Weights of a small GPT-style language model, trained from scratch on English Wikipedia.
Size: 8 heads of 96, vocabulary 15786, 126M parameters.
Each number is 128 + 32 x the weight over its row's rms, rounded and kept within 0 to 255. Layers, rows and columns count from 0. The size above them is the row's rms in percent of the matrix's.

# layer 2 MLP up, 4608x768, rms 0.0243, rows 2440-2508, columns 288-335
size [100  96 103 107 106  96 102  99 101 106 105 103  99 105  99  99  97 102 109  96 106  89  98  88 105  97 110 103 109  96  95 100  98 103 104 101 100 101  97 100 104 105  95 104 102  94  97  97  92  91 106 100 102 107  88 101 105 105 100 106  92 105  75 101 105 109 106 100  94]
[[146 118 122 137  77 173 107 105 139  60 196 125 103 145 129 162 105 201 117  59 126  74 132 130 138  31 123 119 110 134 112 134 160 140 167 146 152 152  87 159  71 100 143 119 165 186  93 142]
 [139 138 114 137  95 149  83 172 149 142 143  78 188 114 159 111  89 134  96 205 124 116 143 118 113 131 168 136 119  78 133  96 122 107 150 139 100  97 168  85  90 130  94 163 128 122 125 120]
 [ 88 123 147 108  85 218 172 133  97 165 149 184 153 119 130 144 146 170  97 183  76 151  69 162  99 125 210  81 219 186 181 108 132 107 146 156 135 151 112 133 115 114 103 166 146 128  89 121]
 [172  41 131 106 107  90  82 140 138 148 175 104 149  64 125  73 106 129 131 104 115 170 108 129 108  91 154 100 132 146 148 106 147 109  93 100 135 112 141 151  92 117 101 175 100 119 144 118]
 [167 135 199 111 121 119 162 145 136 139 171 153 164 142 142 134  92 124  71  91 105 120 139 110  82 104 177 160  91 122  73 209 181  99  81  95 104 153  69 139 110 133 111 113  86 163 129 117]
 [119  93 175 142 184 116 111 144 118 158 141 134  84 152  81 157 127 114  70 101 169 121 111 133 172 100 138 154 125 142 180 153 138 167 130  85 181 149  59 107 130  87  99 130  88 109  80 169]
 [127 135  90 152 156 182 172  88 107 152 142 124 133 122 132 162 136 122 115 132 140 124 137 111 139 101 140 142 158 112 148 177 135 118 116 127 139 144 121 155  76 135 101  84 142 137 166 130]
 [107  94  64 158 144 103  80 136 137 108 125 158 109 124 152 162 106 126  89 133 172 137 127 107  96 114 128 130 115 109 126 128 123 175 171 119 175 150  90 150 103 125 105 162  45 152  78 145]
 [148 129  88  84 118 134 152 152 109  56 137  89 163 177 144 108 174 116  98 110 168 124 107 166  94 115 178  88  67 178 153 162 200 118 163  92 158 113 109 127 148 111  88 116 185 129  62  79]
 [150 106 126 152  84 101  89 114 147 148 146 111 106  98 128  87 146 116 156 183 132 119 140  92 166  88 132 142 151 140  86 157 122 126 145 107 148 135 150 144 136 118  84  99 140 118 105 150]
 [ 62 108 116 139  72 145 148 177 150 152 116 139 103 152 158 175 102 118  45 176 110 112 128 123 126 120 125 134 132  87 132 116 138 120 176 125 109  61 144 112 139 118 101  94 126 139 133 107]
 [110  73 136 131 107 117 143 110  86 112 182 172 125 128  79  94 147 135 128 138 136 126 120  85 109 108  48 135 145 134  62 193  84 158  98  57 186 172  74 107 162 142  82 105 103 130 151  57]
 [122  34 142 127  88 127  66 122  66 144 147 144 144 131 137 102 100 142 115 146 179 161 115 138  44  91 145 176 142 118 169  89 195  97 115 171 148 107 100 132  87 129 111 171 115 113 116 162]
 [ 64 108 118 138  96 140 101  84 215 138 129 142 180 198  98 160 154 102  68 110 128 166 142  77 119 123 124  98  98 150 134 106 181 103 101 155 120 155 166 148 148 115 119 141 106 116  77 124]
 [135 115  73 121 100 129 138 162 149 160 168 122 134  89  97 124 108 143  95 135 126 146 120 106 168 132 138 171 131 108  89 140 116 152 159 100 154 160 135  80 154 158 129 181 123 146 118 142]
 [ 98 137 123 115 103 127  86 135 114 132 121  86 138 126 139 150  64 176 122 105 158 101  82 148 103  96  93  97 136 135 102 150 138 131 157 138 119 157  75 173  60 104 127 171 116 147 128 121]
 [102 125 108 124 147 146 104 130  97 110 154 144 111 171  96  93 154 119 127 153 155 149 150 112 156 144 157 121 156 109  97 144 107 148 136 149 175 110  94 143  63 108  89  10 173 142  62 138]
 [119 110 170  92  46 116 128 144 148  86 160 114 102 134 131 126 185 118 129 156 126 111 134 160 153 131 125 167 131 134 150 139 134 153 122 124 164 179 156 114 131 113  76 156 125 134 116 198]
 [127 178  97 145 159 146 179 126 134  99  88  96 154 100 146  99 108 133 128 148  91  92 121 127 111 171  93 132 137 138  56 160 192 156 198 126 147  98 115 153 107 135  87 185 215 157 148 121]
 [136  88 156 145  93 170 112 153 109 157 147  92 155 162 168  99 109 159 141 168 165 107 100  93 120 154 208 121 133 182 137 104 173 143 162 198 195 147 151 100 153 153 135  73 178  92 128 137]
 [ 67  87 115 129 136 111 133 129 114 125  76 126  94  86 113 123 107  84  80  90  85  89 143 130 126 120 132 124  98 162 159 143 132 142 122 135  85 149 130 145  86  51 110  83  76 123 121 122]
 [113  99 174 146  84 148 107 124 139  75 121 120 149  79 105 134 124  84 166  81 142 160 105 129 102 108 109 139 175 133 141 180 147 158  65 169 142 134  71 155 101  85 126 110  92 156 147 115]
 [165 149 203 120 144 139 146 116 131 162 165 120 168 184 151 136 158 134 137 183 102 202 182 155 134 137 110  65 131 172 171  55 126 119 137 138 197 140 129 107 123 150  54  85  87 115 125 146]
 [118 137 142 121 135 130 147 194 136 108  89 142  73  95  82  44 111 140 175  94 106 121 142 144 110 137 159  79 153 136  94 138 137 133 122 153 161 150 124 136 147 186 125  80 116 199 173 129]
 [ 67 109 150 113  67 132 122 155 110 155 114 128 122 177 160  92 132 101 107 128  93 106 144 147  92 134 137 122 186 112 184  89 130 105 100 156 117 133  82  68 160 164 121 108  91 130 149 147]
 [114 107  93 139 168 148  82 154 169 148 102 191  76 121  95  75 116 119 160 154 175 142 127 107  60 122  97 144 123 131 187 123 105  93 113 100 123 154  96 154 109 119 122 152 131 133 146 149]
 [120  94  96 120  38 141 164 146 138 115 123 159 154  97 147 126 179 112 116 156 170 159 147 187 143 174 145 122 153 193 156 134 160 102 129  74  89 129 161 143 150  69 122 130 144 115 122 156]
 [139 108 100 163 145 106 135 149 166 105  96 116  74  74 144 164 148 171 114 161 109 128 148 103 123 175 133 174 130  86 112 160 139 137  88  89 173 160 133 135 110  99  98 100 136 100 108 133]
 [164  99 184  58 143 126 144 126 122 159 125 125 115 171 113 156 121 139  99  96 162 102  95 101 150 117  98 152 128 187 174 134 167 101 127 116  73 159 110 118 107 206  96 138 102 123 133 101]
 [172 109 150  87  94 168 146 162 148 114 106 110 157 144 146 108 198  91 157 124 136 137 190 160 146 164 136 125  88 144 154 138 170 137 139 129  78 131 108 113 115  87  81 145 128 156 176 110]
 [124 145 138 116 137 160 151 121 162 144 141 152 118 179 156 180 185 173 155 107 171 156 124 154 126 135 191 126  85 146  81 149 142 156 135 169 112 115 135 140 117 194  91 131  82 102 125 115]
 [125  43 180 153 138 135 115 123  78 157  72  63 153 150 122 153 161  77  58 140 102 182 165  96 109  83 152  93  90 199 153 148 150  82  91 139 108 107  96  93 119  71 135 113  97  91 128 169]
 [149 115 133 141 159 148  87  70  90  81 107  98  83  50 150 152 121  60 104 162 164 107 142 132 184 152 187 178 133  95 111 138 123 125 103 124 115 104 185 183 137 176 110 150 145 144 177 142]
 [144 162 130 100 164 160 138 112 101 144 115 127 113 109 148 119 121 135 143 140 138 159  83 104 137 102 174 152  91 171 136 112 132 172 182 131 192  78 247 220 151 124  58 118 121 108 129  96]
 [119 125 131 116  50 125  34 161 126 114 151 131 123 148 121 125 100 155  93 108 154 120 140  79 120  86  75  95 132 102 148 121 119 143 133 116 162  99  42 131 114 144 134 109  77  97 142  89]
 [102  84 161 138 144 189 152 147 120 111 103 120  88  44  96 187 123 141 117 110  80  91 102 142 163 163 104  84 133 157 135 133 130  82 140 106 132  97 169 159  89 150  49 162 124 117 135 176]
 [ 92 101 186  98 142 115 183 129 119 127 119  61 104 134 197 148 116 118 142 141 106 127 210 107  52 178 125 112 169 174 146 107 147 142 137  74 137 131 116 122 132 155 116  81  72  67 101  81]
 [163 106 122  50 106 166 218 112 134 133 131 137 148 140 125 177 106 103 133 160 155  62 113  99 126  97 106 153 150 153  82 155 128 140 115 111  97 147  69 152 108 106 111 123  33 119  46 149]
 [179 147  64 119 115 132 149 152 166 137 188  72 186 115 141 112  87 129  91 165  77 104 129 116 131 148 172 191 142 107 172 141 153 177 183 130 176 126 179 145 175 170 116 121 163  98 125 123]
 [ 99 114  91 108 128 137 152 178 163 149 143 205 123 171 149 127 100 155 140 102 112 214 118 120 129 158 141 184 171  89 114 109 157 123 159 143 175  97 162 166 142 109  75 137 122 125  82 174]
 [183 111 107 106 120  98 101 189 128  74  87  74 183 101 154 134 177 140 182 110 165 153 132  90  99 145 106 180 107 107 105 133 178 110 152 113 132 137 116 103 125 102 135 109 170  91 172 168]
 [ 84 104 186 111  88 181 137 121 152 130 163 101 118 108 128 185 143  68 101 163 141  57 124  81  74 102  88 119  71  99  73 156 121  59 160 145 103  64  99 146 121 126  72 168 165 143 107 171]
 [176 160  64 135 174 152 134 100 153 103 106 104 113 111 193  92 118 133 115 158 123  88 179  86  97 148  60 134 149 128 128 171 144 138 148 101 153 103 133 199  87 135 145 141 154 142 108  99]
 [129 136 121 138 133  89 124 188 130  96 111 149 147 150 127 138 152 100  68 150 121 123 106 117 139  95 150 121 221 109 104  90 137  74 116 103 162 167 170 120 113  88  79 132 194 188 150 153]
 [122 124  90 124  83  69  80 166 117 121 121 146 158 157 147 139 115 137 164 109 219 154 171 127  84 138 156 116  92 100 135 161 180 129 153 117 103 125  82 104 138 139  65  70 140 135  84 161]
 [ 66 128 158 137 133 121 135 154 170 157 149 137  75 174 141 115 100 113 110 205  93 126 168  48 154 132  88 119 187 133 197 152 151 174 143 201  99 140 121 124 111 113 140 128  49  81 129 178]
 [140 125 121 122 110 155  69 125 177 133 109 178 128 115  96 130 124 109 165  57 149  88 113  98 104  43 129 160 111 161 126 196 139  99 154 100 124 145 204 123 179 135  90 157  94 108 111 161]
 [190  94 162 111 100 187 139 119 143 111 139 127 168 167 163 163 146  98 153 120 180  62 150 114 154  74 159 154  99 158 113 111 173 163 178 109 139 136 144 157 145 150  98  92 199 102  92 190]
 [102 116 155 135 135 108 176 175 140 196 193 144 111 132 127 133 164  85 160 188 160  58 171  74 111 137 126 118 113 106  93 143 133 141 109  88 168 140 128 137 108  82 133  73 110 112 146  66]
 [108 117 120  97  98 112 120 208  80 144  57 112 174  88 101 127 107 104 107 174  65  92 109 150 118 157 133 124 186  52 125  77 169 174  71  98 100 104 106 179 154 126 135 140  87 215 154 255]
 [184 111 173  79 104 151  81 130 102 173  97  96 137 134 140 147 126 148 120 126 139  93 140 119 113  74 125 104 148 123 112 109 133 110 123 173 125 181 180  96 123 117 121  93 161 132 100  91]
 [ 75 116 153 120 128 136 143 158 168 143 113 156 126 205 140 206 123 131 138 118  77  66 168 152 138 122 129 108 123 114 117 124 201 138 132 144 153 144 117 152 154 148  73  65 119 115  53 139]
 [164  78 118 127 125 126 128  95 112  99 145 196 159 101 122 127 117  90  84  71 111 119 127 101 134 179 124 144 100 119  91 106 158 144 179 139  86 144 195 184 126 154  83 117 134 154 139 103]
 [118  53 153 118 140 146 166 118 116 105 114 103 106 137 141 157 114 173 147 146 145  75 136 123 137 121 113 165 117 199 137  83 170 186 169 176 134 129 171 158 144 156 131  86 137  61  60  97]
 [125 103 150 150 158 150 119 149 122 107  79 130 129  72 138 173  87  85 134 115 195 142  76  58 128 116  73 190 126 118 142 145 110 133 171 131 137 123  70  94 110  72  94 110 120 104 135 124]
 [158 123  70 157 131 137 106 159 187  51 128 149 177  88 134 122 180  82 112 127  90 111 140 120 147 173 159  92 155  85  62  86 135 149 140 128 116 187 119 126 144 169 115  76 129 176 117 130]
 [ 89  71 135 143  63  91 125 119 137 125 114 113 138 144 108  82  61 124 129 168 106 127  92  79 136 157 180 153 118 156 109 137 140  86 110 159 169 159 139 128 193 114 110 108 135 178 149 113]
 [150 110  94 150 153 105 158 159 123  85 109 151 146  66 117 162  99 159 121 168 122  18  64 103 145  52 129 125 193 169 101 104 159 144 117 129 146 140 160 159 113 121 118 117 201 103 124 116]
 [ 86 126 160  88  72 133 114 157 168 126 153 168 141 161 129 110 145 136 147  95 149 128 109 131 120 115 139  97 167 123 161 103 117 180 134 122 109 146 127  60 171 107 137 127 208  81 144 140]
 [187 129  94 130  64 185 125 123 134 154 113 191 163 186 133 157 176 107 123 144 173  94 111 135 138 108 221 128 100  76 109 189 156 117 132  87 143 120  47 105 139 205 121 107 113 154 171 102]
 [ 97 143 179  99 131 118 148 139 122  93 112  98 140 116  98 131 152 129 103 116 134 163 109 151 189 128 150 146 156  99 146 142 134 152 119 135 134 138 104 202 121  88 135  97  90 107  93  90]
 [137 128 123  83 119 185 140 106 173  72 122 150 138 119 135 120 181 117 128 105 166 123 126 126 106 137 146 149 165 159 123 140 111 146 121 142 136 141 145 151  60 167  48  90 174 102  60 142]
 [137  72  86  93 104 136 159 178 146 136 176 121  97 143 136 116 163 181 116  81 200 132  84  53 160  97 144 111 138 146 136 181 134  98 118  74  90 158 139 142 135 176 129 103 128 106  83  82]
 [105  75 140 104  85 139 116 166 114 101 142  96 145 169 115 170 120 125 134 168  79 136 135 130 109 141  99 117 138 101 103 105 195 173  78 104 125 149  55  71 157 178 102 174 135 109 149 179]
 [100 177 145 131 133 146 141  85 143 131 135 176 180 170 176 120  99 170 132  76 119 124 105  85  85 102 146 190 140 117 153 137 138 143 129 103 116 108  82 135 144 133  98  86 129  86 109 161]
 [100 155  75 116  73 131 157 167 183 139 149  79 140 191  70 107  96 145 138  68 150 159 149  98  82 145 164 113 107 162 104 164 156  60 119 151 103 158  37 133 126 132 111 168 150  88 180 160]
 [159 133  94 132 140 187 136 115  70 113  99 147 104  96 221 142 127 186 140 135 137 152 123 126 138  69 127 161 128  81 146 125 132 150 112 107  66 121 160 183 102 126  81 122  87 106 108 155]
 [ 94 133 123 126 199 133 112 172  86 155 152 119 111 158 129 150  89 123 153 141 110 131 143  77  77 101 151 137 139 178 154  72 146 166 167 141 105 137 131 116 142 105  64 144 155  99 101 132]
 [134 102  66 143 151 114 169 104 129 121  64 123 175 101 151 113 129 137 123 112 124 110 102 151 145 160 147 118 119  79 146 156 139 145 161 121 161 132 118 143 106  92 126 153 132 132 152 132]]
# layer 2 MLP down (transposed), 4608x768, rms 0.0185, rows 2440-2508, columns 288-335
size [100  92 106 107 106  98 104  97 100 110 104 104  99 102 100  96 100 100 109  90 105  85 102  84 110  96 109 106 108  97  89  97 100 108 109 103 100 100  96 105 108 106  94 106 104  94  93  98  87  92 106  99 103 106  88 101 103 103  99 101  90 105  70 100 107 110 108 105  94]
[[129 137 143 102 150 153 167 148 162 125  42 110 159 126 175 146 155 103 181  91  86 140 148 135 117 138 155 136  82 100 157 115 157  65 116 101 163 118 170 128 104 139 151 143  96 105 104 132]
 [134 109 112  87 102 148 121 205 138 105 116  90 105  94 100 132 101 154 165 154 210 165 172 146 154 122 113 183 103  70 175 141  95 132 154  98 116  94 138 222 109 144 144 207 139 126 102 150]
 [138  96 133 100 145 163 108 115 159 185 135 147 131 136 111 176 156 155 100 107 128 154 113 150 170 106 140  97 170 164 144 143 194 137 112 174 115 149 142 188  93 113 137 136 119 139 127  85]
 [ 84 110 136 110  98 119 159 134 166 172 121 109 151 150 186 175  98 204 180 120 142 148  95 141 100  82 144 142 137 109 125  71 169  77 116 137 111 106 156 112 109  70  89  83 106 148  89 133]
 [131 136  90 165 139 116 129 100  78 150 126  21 154 113 162 169  80 118 140  95 116 123 128 156 163  48 181 133 112 140 109 101 177 144 116 173 168 165  86 104 155  81 184  97  82 141  65  99]
 [112 142 208 135 172 111 141 153 132  96 148 140 131 101 151 182 128 195 132 161 146 145  87 126 156 160 109 135 171 155 161  78 120 131 157 118 146 178 142 191  77 100 114 159  98 129 113  96]
 [207 142 144 108  94 170  96 104 120  80 141 139 178  48 104 146 134  90  84 156  96  98 126  93 157 113 153  97 112 134 143 188 153 211 174 142 142 186 115 149 145 120 139 102 118 108 115 167]
 [137 141  78 116 147 154 144 107  95 143 135 141  91 208 133 102 128 159 132  98 102 133  93 111 172  82  53 242 102 133 115 123 130 117 132 103 178 160 135 163 129 137 114 159 127 187 102 101]
 [ 89  88 152 155 129 163 140  88 107 142 177  58 135 137 148  98 202 151 121 102  81 111 169 174 104 121 170 108 151 105  95 136  74  81 107 181 129 130 110 111 162 102 181 126 127 112 146 209]
 [134 144 166  91  22 144 152 153  59  80 162 105 134  78 109 136 121 144  82 197 132 132 166 102 106 132 193 179 183 177 182 132 183 131 157 102 137 127  94  77  98 113 153 155 128 127 151 144]
 [168  87 138  79 166 108 127 138 166 130 121 161  83  88 127 135 172 141 145 126 145 154 127 156 125 114 163 123 208 122 145 136  90 138 151 119 114 179 138 135 168 135 175  91 108 129 114 132]
 [121 123 138 131 183 151 123 170 112 137 160 191 131 121 108 151 163 109 158 100 133 141 172 177 119 125 135 152 146 122 113 173 149  80 130 137  99 132 150 157 175 115 113 128  93 166  99 185]
 [149 125 101 136 143 136 136 192 134 168 145 139 122 130 129  97 119 120 105 116 111  82 136 121 142 124 146 168 188 103 135 103  88 177 143 165 148 110  98 119 121 133 142 134 146 193 147  81]
 [140 104 139 129 116 120 139 116 118 140 120 126 120  72 155  93 141 178 148 117 173 120 171 101 184 121 141 114 149  65 120 104 181  80 160 152 181 199 110 205 127 136 100 123 103 135 155 140]
 [ 98 180 102 117 135 147  64 114 117 182 133  62 173  96 134 142 105 197 160 101 130 154 140 133 126 138 132 128 149 125 140 156 147  92 158  98 127 140 120 165 111  63  98 105  98 142  98  64]
 [115 153 134 100 220 137 165 136 125  87 159 119 165 214 126 127 210  93 135  95 117 113 132 156 151 127 116 146 113 104 211 121 124 114 128 129 141 116 119 153  99 143 169  75 149 166 124 136]
 [160  43  94 128 161  91 157 134  87  61 145 108 141 137 113 122 104 162 127 107 143  61 118 113  93 119  97 151 174 125 111 207 123 137 116 142  86 128 148  99 169 132  83 145  92 175 160 103]
 [125 135  98 141 147 116 132 119 177 101 150  89  81 138 142 151 166 146 104 189 168  70  49 164 181 137 142  78 228 127 100 200 106 177 135 136 135 164 126 144 142 207 125 158 166  66 145 159]
 [ 90 157 150  82 140 158 102 138 151  70  86 113 122 136 153 144 101 131 132 173 158 143 212 151 116 122 122 155 116  81 113  87  69 121 145  74 158 137  93 180 132  91 129  99 193  82 135 120]
 [104  93 172  62 113 137 119 150 134 118 108 140 148 126 109 136  81 141 164 143  94 102 176  24 144 137  99 134  87 143 145 120 159 117 174 142 143 116 140 185  79 142 127  93 194 154 162 143]
 [132 169 130  86 126 133 117 120 137 141 139 124 149 110 105 177  86  79 172  82 113 146 167 142 129  90 190 134 131 141 124 118 163 114  64 118  97 155 155 134 169  74 118 128 117  92 134 142]
 [142  96  93 236 174  97 139 116 116 111 112 187 150 169  61 124 118  87  91  81  96 112 105  90 138 154 139 152 172 176 112 124  83 167 127 117 139 116  72  78 170 153 146  80  86 111 163 103]
 [186 124 123 115 178 150 166  73  88 151 129  89 161 109 148 132  87 139 106 122 220 135 162 119 140 138  42 117 131 162 104 120 121 199 148  84 167 130  77  98 140 127 100 171 132  97 134 105]
 [ 77  59 188  80 134 155 141 160 120 152 110  88 141 153 157 130 132 116 142 115 156 165 124 126  95 116 139 116 150  44  95  91 111  93 123 177 110  39 142  79 138 145 139 177 113 167 119 162]
 [161 111  86 133  59  69 138 207 169 161 123 128 129 105 122  88  64 111  83  85 139  83 111 139  55 160 169 174 171  90 168 132 157 184 157 142 104 162  94  84 173  79 176 176 126  89 167 116]
 [127  96  71 160 132 149 107 161  98 119 101 222 122 112  91 105 118 201 133 163 111  84 172 148 141 100 169 151 128 117 202 139 122 128 104 112 130 167  98 163 157 138 178 119 136 105 191 118]
 [131  88 128 108 146 129 122 147 144 157 118  97 124  98 195 117 137 157 119 107 114  92 133 137 153  91 150 158 154 121 129  99 121 125  99 105 181 110 101 149 118 163 117  64 140 155 137 106]
 [ 85 114 129 145 143  68 128  97 169 123 173 172 140 113 128 140 161  61 157 104 131 126 183 143  73 133 178 149 105 123 134 105 100  96 110 105 165 108 192 111 102 131 156 144 161  73 136 127]
 [164 179  61 119  49 140 162  86 165  85 169 165 194  61  93  87 149 105  62 162 173 147 148 124  82 145 114  96 153 158 105 129 140 109  72 145 135 152  69 172 155 124 118  97 155 141 125  68]
 [186  95 108 106 118 149 170 118 155  91 162  79 117 112  56  53 154  97 150 127 136 199 137 142 135 159  46 215  99 102 114 143 153 142 135 112 122 122  91 181 131 145  94 133  96 128 130 121]
 [123 140 108 210 174  97 152  70 114 121 107 127 116 154 107 121 158  78 109  95  93 134 126 104 115 132  62 123  89 153 177 109 147 154 109 114 103  94  87 118  94 126 132  96  83 161 152 161]
 [154  75  74 109 142 148  82 106 149 125 146  73  96  59 113 110 138 135  49 146  95 169 138 116 139  83 122 104  94 150 114  91 134 143 127  82 107  65 113 125 156 129 126 140 159  58 167 163]
 [102 118 133 137  82 122 130 101 144 103 135 147 115 180 122 134 129 181 114 129 107 156 130 125 134 113 133 205 113 140 157 129  95 115 129 115 102 127 150 124 111 166 161 144 115 122 139 122]
 [144 134  86 146  91 129 134 159 118 167 124 158 165 189 126 189  75 144 145 136 171 183  95 104 125 150 115 161 154 162  61  57 126 201  67 161 157  88 165 177 124  98 100 157  82 125 190 115]
 [157 107 186 109 178 175 171 155 135 171 126 109 134 124 186 218 138 171 136  71 109 116 115  70 110 129 149  80 180 193 111  79 174 117 138 105 123 168 169 104 125 146 132  97  95 124 134 177]
 [128 131 161 120 105 151 112 105  97  92 114 136 121  90 164 148 124  88 179 103 189 162 121 110 109 169 157  87 122 120 129  19 183 141 130 136 150 137 119 129 160 162 136  29 178 108 159 151]
 [150 114 125 130 172  89  87 144 109 106 139 130  75 111 159 156 141 159 149 111 100  90 150 173  93  99  75 138  79  63 146 174 119 168 133 164 169  78  99 128 153 119 132  69 123 199 146 154]
 [178 122 101 138 154 151  99 107 152 150 130 127 131 129 104 181 143 200 149  86 139 128  95  85 106  98 127 156 123  98 119 139 109 120  80 125 146  93 143  76 183 111 150  91 153 139 118  97]
 [126 129 127 109 139 123 111 192 185 127 156 128 110 110 156 136 191 181 120 126 166  52 114 118 120 144 125 127 143 134 153 172 104  89 166 106 141 128  95 106 130 140 139 131 132  79 124  96]
 [129 148 160  99 161 129  55 162 147 114 165 196 133 119 103 115 102 116 128  74 121 147 174 151 110 156 148 172 129 170 103 130 123 117 142 171  85 130 138 167 160 142 128 147 160  89 147 121]
 [113 152 101 113 104 134 126 127 116 183 129 140 135 204 151 119 163 182 166 134 160 188 168 131 121 158 176 159  91 157 134  64 121  78 105 120 124 122 123 104 135  88 171 147 144 166 116 134]
 [104 139 118 178 181 104 152  98  96  80  81 153 157 112 121  89 140 130 163 159 163 140 133 125 173 115 133  87  84 143 116 125  94 159 173 180 102 140  98 189 110 179 126 115 127 143 127 119]
 [133 134  97 121 125 162 151 127 119  64 115 126 149 194 110 106 117 173 128 161 174 149 144  59 122 152 108 183 132  77  70 135 113 202 125  80 155  77 115 156  78 136 146 194 161 145 163 122]
 [111 140 108 104 190 146 118 170 216 111 147 145 170  68 181 110  70 178 140  88 176 108 144 135  71 144  83 128 167 145  45 160 116  91 103 207 132 105 105  75 111 125 144 126  40 144  90 138]
 [ 66 141 159  87 120  84 158 156 100  92 107 120 136 120 129 127  68  79 131 117 124 147  98 191 126 128 171  98  92 142 155 159 150 182 172 156 163 115  74 129  78 159 151 163  74 152 103 112]
 [ 68 157 149 133 128 111 121 167  75 131 162 123 132 119 131 145 128 141 197 162 109 160 172  77 140 128  85  92 122 127 127 142 148 124 147 131 139  72 105 143 142 134 183 146 132 108  85  88]
 [109 126 110  81 167 130 133 119 120 127 133 147  59 125  94  95  91 181 130 142 188 106  94 122 122  92 180  67 148 141 164 125 107 150  65 137 119  99 144 133 119 101 139 123 150 122 116 130]
 [ 88 113 132 105  94 129 149 148 164 110 149 149 109  82 155  92 130 143 184 125 120 154 123  65 114  90 208 134 103 167 180  75 137 124 118 115 164 160  62 115 117 172 174 136 188 151 113  90]
 [113 112 151 183 112  94 108 117 127 147 143 157 148 138 132 152 133 163 122 161 141  88 129 134 106 141 149  99 210 190 207 142 102 158  81 120 123 148  97  99 143 151 153  78 161 160 152 104]
 [132 130 127  98 119 119 113 102 125 145  55  75 133 170 125 156  87  85 146  82 162 130 127 102 107 133 110 137 156 143 113  97 147 121  75 134  97  93  73 173 140 144 174  98  95 176  87 197]
 [137 137 100 127 109 142 109 147 117 100 144 134 107 142 123  87 116 122 146 144 144 118 146  93  98  68  86 104 112 104 154 164 120 202 174 116 123 186 139  99 128 108 150  89 154 152 228 102]
 [ 68 150 171 129 114 142 135 177 115 112  95  96 146 159 105 129 135 116 103 142 141 155 156  97 139 131 163 146  84 103  93 152 182  67 134 115 124 102  74 103 120 105 136 118 116 136 108 131]
 [105 116  92 117 106 114 124  91 155 134  89 134 131 145 145 135 106 160 206 103 165 144 148 102  84 117 111 150 159 173 171 117 128  55 130 140 126 143 120 133 101 140 142 153 161 132 155 149]
 [126 103 133  87 125 131  73 141 113  89 118  93 131 153 163 157  97  98 123  93  86 139 143 153 131  91 142  67 132 123  76 164 128 114 117 115 113 160 104  63 124 139 104 150  93 149 132 169]
 [106 147 112 159 110 192 116 109 158  94 130 147 115 119 116 124 189 125 137 106 134 114 144 133 162 115 123 108 138 186 139 107 142 149 168 143 110 126 144 113 178 130 145 135 142  99 139 137]
 [141  65 153 159 196  70 125 108 113 123 108  75 202 109 138  49 107 149 121  96 135 136 135 115 155 101 172 121  68 112 180 223 164 146 115  82 104 131 180 153 134  97 131 211 117 122 137 119]
 [112 133  72  85  93 153 182 145 170 106 177 169 179 103 144 191 196 152 208 107 142 125  62  92 125 212 165 107 110 148 101 181 125  96 184 112 126  93  84 116 133  88 204 176 100  86 107 135]
 [143 156 123 175 137 141 144 102  66 140 111 139  85 153 118 163 128 157 116 144 159 140 121  77 125 100 143 180 172  83 115 123 167  92 133 138 154 127 124 114  87  96 183 125 131 112 170 149]
 [151 110  78 154 112 185  79 141 130 163 116 105 120 213 121 157 130 112  92 117 132 118 137 108 123 165 157 108 104 142 147 165 154  89 147 103 156 189 143  39 110 128 156 128 104 162 159 141]
 [122  92 210  97 172 107 155 122 130 120  93  98 111  69  77 163  98 170 111 106  98 108 150 138 150 168 122 116  96 186 153 128 125  96 154 123 116  93 117 146  64 103  38  71 120 125  89 125]
 [ 93  97 141 122 157 124 147 119 109 144 176 140 114  81  75 158 106  86  97 109 107 125 144  92 185  89 154 164 162  95  54 199  83  97 106 115 135  98  63 106  74  87 121  92  88 125 145 140]
 [164 134 111  90  97 123 138 104  99  93 104 164 158 120  87  83  97  97 154 133  53 143 113 116 104 154 136 161  67  98 143  85 110 101 161  73  91 149  81 122 139 161 139 144 153 115  97 133]
 [163 171 101 188 144 122 117 123 120 149 112 180 162 115 106 142 121 104 163 161 132 146 144  70 105 133  95 140 117  90 167 102 152  70 120 144 130 105 100 113  49 128 121 144 103 129  97 109]
 [173 159 167  75 129  90 175 168 115 143 119 112 135 166 127 141 129 169 107 174 159 104 122 159 156 162  88 121 140 102 130 116 128 111 148 107 125  59 138  68  97 159 145 136 130 113 160 147]
 [151 141  61 121 191 121 134 186 172 125 157  86 133 114 106 174 101 120 131 104 107 111 133 124  73 117 127 180 108 124 156 139  87 156 126 124 152 119 161 139 202 149  84 115 130  81 109 131]
 [152 143 140 143 135 187 113 128 145 104 129 123 129 118 100 135  84 179 111  83  95 118 115 124 131 143 191 105 115 143 143 126 114 114 155 193 124 146  90 141 117 122  89  62 180 105 112 127]
 [110 169 134 120 145 141 114  94  85 123 128 150 129  89 112  50 174 102 153 128 180 206 182 161 109 148 107 140 125  85 112  84 166 106  47 114  71  75 126 105 134 127  94 137  12 210  59  70]
 [ 28 101 154 162 118  95 145 109 171 126 165 153 189 114 114 106  74 168  46 150 137  73  92  96 110  99 120 113  84 137 163 184 167 126 166 135 180  97 122 138  98 161 105 216 106 106 168 101]
 [120 128 151 126 105  71 114 163 117 149 103 113 104 158 108 140 121 132 187 117  96  73  87 139 109 121 124 139 105 176 132 134 135  92 126 127 141  60 114 119  95 106 135 170 126 126 142 132]]